From a checkpoint of a small transformer trained on Wikipedia: vocabulary 8192.
Each number is 50 + 15 x the weight over its row's rms, rounded and kept within 0 to 99. Layers, rows and columns count from 0. The size before them is the row's rms in percent of the matrix's.

# o: layer 3 attention output (transposed), 512x512, rms 0.0193, rows 223-235, columns 256-383
# v: layer 3 attention value, 512x512, rms 0.0108, rows 224-235, columns 256-383
o223 112:31 39 33 53 60 74 56 27 73 42 52 51 66 85 48 43 72 61 36 69 30 69 40 51 42 52 26 38 62 51 57 45 69 52 54 59 30 43 46 42 82 58 62 37 61 50 49 61 60 50 34 77 41 58 43 52 74 49 45 56 22 56 81 52 72 30 48 74 09 52 48 35 25 25 58 44 71 43 92 42 57 48 46 25 71 46 56 65 61 63 39 44 44 57 59 44 33 66 75 76 27 50 45 53 44 52 51 58 42 56 48 32 62 56 60 49 64 56 47 41 55 55 70 47 39 46 47 24
v224 097:48 22 83 50 55 50 45 46 58 46 32 58 55 63 36 26 72 61 44 47 77 49 23 55 62 77 51 30 45 43 42 61 53 29 45 45 39 40 45 39 52 54 46 32 38 68 53 49 61 53 30 49 42 70 63 51 61 35 70 62 48 46 33 47 43 48 53 80 61 44 54 49 56 35 40 29 45 47 44 20 53 64 20 42 51 52 48 26 62 65 32 45 53 33 23 60 16 72 56 79 36 26 28 46 26 49 35 41 43 38 44 58 51 45 45 81 63 23 67 30 57 42 61 32 39 58 46 95
o224 094:64 63 71 49 54 50 40 44 68 41 63 51 42 39 57 41 28 40 38 40 26 63 45 46 17 56 41 63 54 28 55 57 59 57 43 34 51 36 74 25 29 62 58 36 59 28 52 30 55 10 64 59 84 63 44 59 25 38 58 56 43 51 66 50 61 53 54 13 32 43 39 63 99 78 34 66 49 41 67 39 29 54 61 45 36 35 30 58 67 63 77 37 45 36 59 43 65 49 24 41 76 44 53 68 70 47 51 34 81 65 57 69 56 63 41 49 40 57 67 82 51 61 27 61 43 54 60 28
v225 100:50 73 33 64 69 43 36 66 31 29 70 83 45 69 23 47 24 69 35 45 45 53 44 47 49 45 41 57 71 49 62 57 47 47 37 56 66 36 48 29 40 41 54 40 41 36 42 58 26 70 73 49 53 39 74 46 55 27 41 42 56 20 55 50 60 32 44 49 54 55 46 61 54 44 69 39 31 46 42 55 38 47 54 55 62 63 57 62 48 64 60 76 73 29 52 39 59 49 51 59 65 94 43 54 50 63 52 34 54 56 49 34 36 37 60 79 47 63 40 50 27 49 60 38 74 57 60 41
o225 094:50 28 54 55 22 52 49 70 53 47 40 55 66 32 68 40 63 18 67 52 57 44 38 49 25 51 45 70 32 40 49 32 60 43 68 66 40 60 34 63 56 47 42 34 45 55 55 72 38 53 51 52 16 63 10 27 81 54 63 30 46 50 49 55 59 52 71 46 48 45 80 76 42 56 64 57 50 37 10 64 55 46 93 63 43 42 31 34 54 35 43 62 42 64 03 45 57 39 62 47 38 48 65 39 47 69 44 53 44 38 47 57 31 48 61 36 36 49 53 17 52 36 72 39 17 80 40 82
v226 122:70 39 33 39 41 39 68 67 40 40 62 58 51 37 73 62 43 36 59 53 78 48 47 75 29 62 43 79 48 40 70 26 35 52 59 35 48 58 75 63 44 37 44 61 72 53 46 54 76 44 83 65 50 21 53 46 34 53 53 27 36 50 45 59 53 67 51 51 73 61 51 71 36 80 51 75 50 39 63 67 36 62 47 38 74 76 52 60 43 94 71 40 46 68 77 58 28 49 66 33 62 52 67 41 46 80 63 54 32 50 42 61 60 65 55 68 66 70 39 95 60 36 46 47 48 16 62 64
o226 117:32 51 77 58 74 58 18 36 46 41 64 79 50 41 18 45 53 33 46 54 25 50 40 34 55 51 47 36 40 64 61 63 57 73 52 67 30 65 22 57 61 46 33 57 44 56 49 76 41 52 18 48 47 82 12 38 54 37 31 81 53 65 60 64 28 27 59 57 40 47 60 69 29 18 63 46 48 68 47 60 57 35 38 70 67 46 45 56 52 30 21 40 91 39 27 31 28 59 71 47 58 59 43 49 42 59 68 65 36 64 36 34 63 29 51 39 31 26 45 27 55 65 61 35 49 27 51 50
v227 118:65 63 25 58 50 70 71 00 38 48 23 60 54 59 28 34 24 50 61 62 53 45 58 54 27 53 58 51 37 32 49 45 55 61 41 60 63 37 45 54 49 44 52 49 45 41 52 72 58 62 54 33 43 45 28 54 53 51 55 50 51 33 68 55 62 57 42 53 28 54 58 60 73 47 71 62 96 38 49 43 55 69 45 66 49 47 48 42 32 62 52 61 46 29 72 50 45 26 56 24 45 79 86 72 58 50 35 76 51 19 71 59 58 60 42 79 40 46 46 57 46 58 38 28 57 92 71 37
o227 112:44 23 58 47 58 47 48 53 46 46 28 48 25 18 63 46 69 57 59 40 71 28 58 44 82 59 66 43 54 48 65 49 46 14 39 32 34 57 44 49 50 38 46 54 25 36 67 54 26 56 49 51 52 46 73 61 52 48 55 24 62 46 43 44 34 36 72 45 62 64 24 38 38 59 70 16 20 26 47 36 51 33 39 51 47 34 61 55 60 72 53 50 45 27 20 65 46 37 24 62 47 25 53 96 55 54 49 14 43 84 52 62 37 52 51 33 71 66 38 43 70 49 33 44 58 19 25 63
v228 137:49 28 56 62 84 74 41 36 42 47 67 48 61 55 16 45 52 45 00 37 68 46 36 50 50 00 70 49 60 26 53 53 52 75 54 55 66 48 48 43 47 51 50 67 46 47 47 71 81 50 36 44 48 50 52 48 48 83 64 66 58 40 56 60 47 43 46 68 10 28 39 34 49 37 70 54 61 59 63 44 43 63 58 80 54 63 44 53 60 69 43 39 34 43 61 47 20 68 49 42 29 17 60 51 43 57 23 49 68 56 60 76 56 62 59 47 52 29 65 79 45 39 34 33 68 71 59 50
o228 129:40 56 85 57 26 37 71 34 61 67 24 26 70 23 62 61 57 41 62 50 62 30 81 24 41 63 34 49 29 78 44 44 49 25 56 37 37 44 63 77 53 50 42 54 43 44 68 53 24 36 40 52 61 51 46 37 54 29 58 23 52 67 43 52 40 35 60 50 62 84 49 57 29 57 74 37 31 29 60 62 44 43 68 31 45 29 46 40 51 35 51 67 60 28 13 53 56 44 33 58 50 56 68 51 69 71 90 46 56 46 50 68 35 47 47 52 43 48 51 54 48 60 20 61 32 31 43 04
v229 111:42 31 45 53 10 46 67 26 58 62 44 57 51 32 60 28 39 41 71 34 43 67 46 46 35 89 60 65 42 48 48 37 49 45 46 31 42 74 62 63 57 60 17 51 71 60 73 37 27 61 72 58 49 70 29 44 28 54 44 28 38 41 55 56 42 45 59 64 70 67 49 44 30 77 38 78 50 29 48 53 40 65 66 58 48 51 69 33 30 41 52 62 46 44 84 44 87 54 43 49 47 55 29 65 52 42 68 31 39 53 62 51 37 56 70 57 70 28 25 46 88 67 45 73 56 46 47 65
o229 104:42 67 70 43 78 71 38 47 23 55 57 47 45 53 41 40 64 63 38 60 52 46 60 59 65 47 36 18 37 56 32 59 57 49 33 21 51 36 32 46 61 54 46 38 49 58 41 61 62 46 18 60 46 28 65 55 51 31 36 79 27 51 57 49 53 49 62 39 27 62 45 32 48 47 47 37 53 76 58 45 55 53 32 50 68 45 45 60 41 38 47 64 37 29 73 53 53 48 64 43 36 53 42 58 66 24 86 65 47 64 28 31 63 55 38 45 42 58 57 73 44 46 59 32 58 44 67 17
v230 127:55 48 83 55 70 63 38 45 50 62 51 12 51 27 81 30 56 45 30 40 74 64 39 36 53 24 59 21 49 64 56 41 43 70 49 60 63 35 41 62 58 51 43 73 50 55 43 46 54 43 50 35 56 54 28 55 57 71 50 70 53 62 45 57 42 55 68 49 35 28 33 22 43 53 26 79 69 56 40 58 31 71 18 54 48 60 50 16 63 30 45 56 46 28 61 33 65 41 54 48 73 31 61 43 63 55 60 51 65 45 56 55 24 77 58 49 50 31 49 68 48 38 43 49 56 61 55 67
o230 118:61 47 38 54 39 38 61 45 76 60 45 43 47 38 17 52 40 50 69 55 56 18 81 35 37 55 46 64 28 52 34 32 59 13 47 30 41 40 56 76 56 33 54 45 44 26 60 56 46 50 00 51 70 07 83 48 37 39 60 45 10 55 48 44 55 33 32 69 46 92 42 39 26 65 64 31 35 47 82 35 44 52 47 48 49 67 39 49 25 47 45 65 31 22 46 63 46 32 31 52 22 45 49 68 48 49 79 57 56 39 59 61 35 45 38 38 59 59 61 47 65 52 70 50 55 36 55 10
v231 110:41 70 41 55 20 43 40 29 50 52 42 35 59 39 86 33 64 42 75 61 60 72 60 23 47 27 51 72 65 71 45 61 62 55 51 62 55 40 18 48 47 54 71 67 65 49 54 44 54 51 56 72 52 70 56 46 45 70 57 82 61 57 71 38 46 57 59 26 41 53 48 51 58 45 33 79 34 54 67 49 45 48 74 33 62 44 66 60 61 39 52 70 42 42 55 25 84 52 55 29 71 54 72 37 51 19 71 67 81 27 56 64 50 35 58 43 38 58 33 41 48 70 35 94 59 48 43 26
o231 105:38 66 43 49 76 43 39 48 31 55 29 48 62 65 04 65 43 56 49 40 45 33 51 38 59 66 54 51 30 68 33 31 37 27 62 51 73 77 55 55 63 36 44 42 48 59 35 67 50 68 32 33 49 34 61 51 48 73 48 52 44 38 35 55 51 41 55 59 65 58 51 35 41 61 44 59 71 64 63 54 70 48 57 59 26 80 54 41 02 59 49 41 82 44 71 66 53 76 49 70 57 86 39 46 38 75 31 72 39 41 70 56 35 47 63 56 51 54 61 22 21 45 71 30 63 61 79 68
v232 107:42 76 27 50 44 32 49 75 45 61 68 75 48 69 44 34 31 41 82 43 51 51 23 67 57 66 42 45 68 68 47 51 40 50 49 30 36 72 53 52 58 43 67 76 29 40 51 41 24 39 60 50 44 26 76 57 43 46 51 27 51 35 58 55 78 48 54 45 79 71 62 61 31 57 69 49 66 60 54 79 45 55 33 54 34 83 72 55 40 39 90 57 45 67 59 50 31 57 41 56 48 88 59 57 75 81 23 47 51 72 32 36 52 55 65 67 24 60 33 40 22 49 36 36 49 59 72 32
o232 105:56 37 61 53 52 59 55 34 26 63 61 59 46 45 67 65 81 17 71 44 68 36 39 37 29 51 45 49 19 32 54 55 59 65 59 60 37 54 28 42 56 40 43 61 40 71 50 80 24 31 29 50 27 56 12 32 64 46 49 60 16 59 51 49 44 34 84 62 52 60 79 59 26 42 54 26 47 48 17 65 66 47 81 64 54 39 21 25 58 49 46 49 68 37 13 29 59 45 68 55 53 39 62 48 45 31 61 52 67 46 70 49 45 47 55 57 30 63 53 44 49 41 72 17 55 61 45 66
v233 136:43 44 40 49 44 40 28 94 51 49 56 70 44 53 17 67 53 63 44 36 66 58 48 65 40 55 37 59 62 15 51 36 49 47 50 38 54 63 38 42 56 44 48 58 55 59 57 43 20 56 37 54 54 69 70 40 42 47 44 14 46 28 49 50 58 35 60 53 56 64 46 47 56 45 50 35 13 33 63 32 54 41 43 45 49 53 74 80 36 62 67 57 59 77 38 38 35 66 51 53 37 66 35 65 59 53 34 20 47 63 46 51 72 21 51 38 56 32 63 52 62 50 56 44 44 65 62 69
o233 124:45 65 74 40 67 46 74 58 45 54 80 43 93 70 73 51 62 46 52 61 38 43 58 39 18 51 34 29 41 54 45 38 68 45 39 37 38 51 66 57 44 69 46 45 41 71 32 65 78 25 41 57 42 48 24 50 61 47 36 74 71 48 64 46 67 53 55 45 31 37 63 67 31 47 23 73 64 65 20 74 34 57 99 41 70 42 40 48 54 34 53 33 63 71 60 47 59 41 84 36 47 44 59 30 47 50 69 73 66 33 52 43 69 58 62 61 11 69 46 46 36 49 44 63 14 67 35 44
v234 124:72 37 26 50 47 27 71 43 52 62 44 77 57 49 34 57 56 43 22 39 34 62 43 59 44 62 61 87 53 68 41 54 50 40 50 29 53 57 56 75 57 52 84 77 71 53 57 48 72 55 52 41 51 45 70 41 65 69 49 52 50 56 53 54 66 52 52 75 37 18 46 60 53 57 92 57 74 38 73 29 53 44 84 47 46 45 38 66 45 62 58 48 35 51 67 58 42 55 51 54 26 21 35 43 38 61 57 70 61 61 37 54 71 30 52 48 64 52 59 70 61 59 47 72 48 64 49 43
o234 121:43 79 98 55 61 51 35 34 08 69 48 44 40 46 56 71 51 46 58 53 70 50 42 59 70 52 58 38 35 40 61 59 21 99 44 39 60 57 56 50 34 54 51 59 35 68 62 71 24 46 55 29 46 66 17 51 35 39 37 40 70 56 34 65 33 67 65 14 75 37 70 48 60 40 42 23 55 76 05 58 51 57 30 64 32 33 44 43 54 41 55 62 92 26 25 38 62 61 44 29 95 65 42 26 66 50 59 62 48 57 62 63 44 44 46 71 09 39 58 67 33 46 41 42 60 64 35 55
v235 125:29 64 49 58 40 52 44 36 54 49 34 64 51 64 18 50 23 37 49 36 21 42 44 47 47 37 61 43 42 12 33 44 61 44 49 26 51 71 30 56 60 64 61 50 43 51 58 50 28 60 34 51 48 87 29 40 52 41 77 70 60 39 43 61 48 25 46 65 35 48 65 46 47 56 47 14 74 58 53 49 53 32 51 70 37 41 40 42 41 46 66 54 64 61 55 37 63 42 49 66 27 67 67 65 40 47 45 64 47 50 71 39 61 59 37 15 64 41 73 32 74 72 58 43 59 78 64 16
o235 113:56 57 53 43 37 51 89 55 25 55 59 38 28 31 85 54 59 72 53 57 68 62 68 72 77 36 45 21 65 57 49 59 51 39 39 55 43 33 40 31 41 51 52 52 72 42 50 20 32 59 94 54 62 60 97 64 60 62 55 34 73 62 35 36 44 78 71 35 65 33 38 28 28 40 51 33 54 39 38 47 44 48 62 42 42 25 61 49 40 56 65 63 12 57 80 80 75 46 47 24 54 20 67 59 77 55 49 51 63 25 41 40 41 69 44 65 54 60 46 43 42 18 24 66 63 66 34 36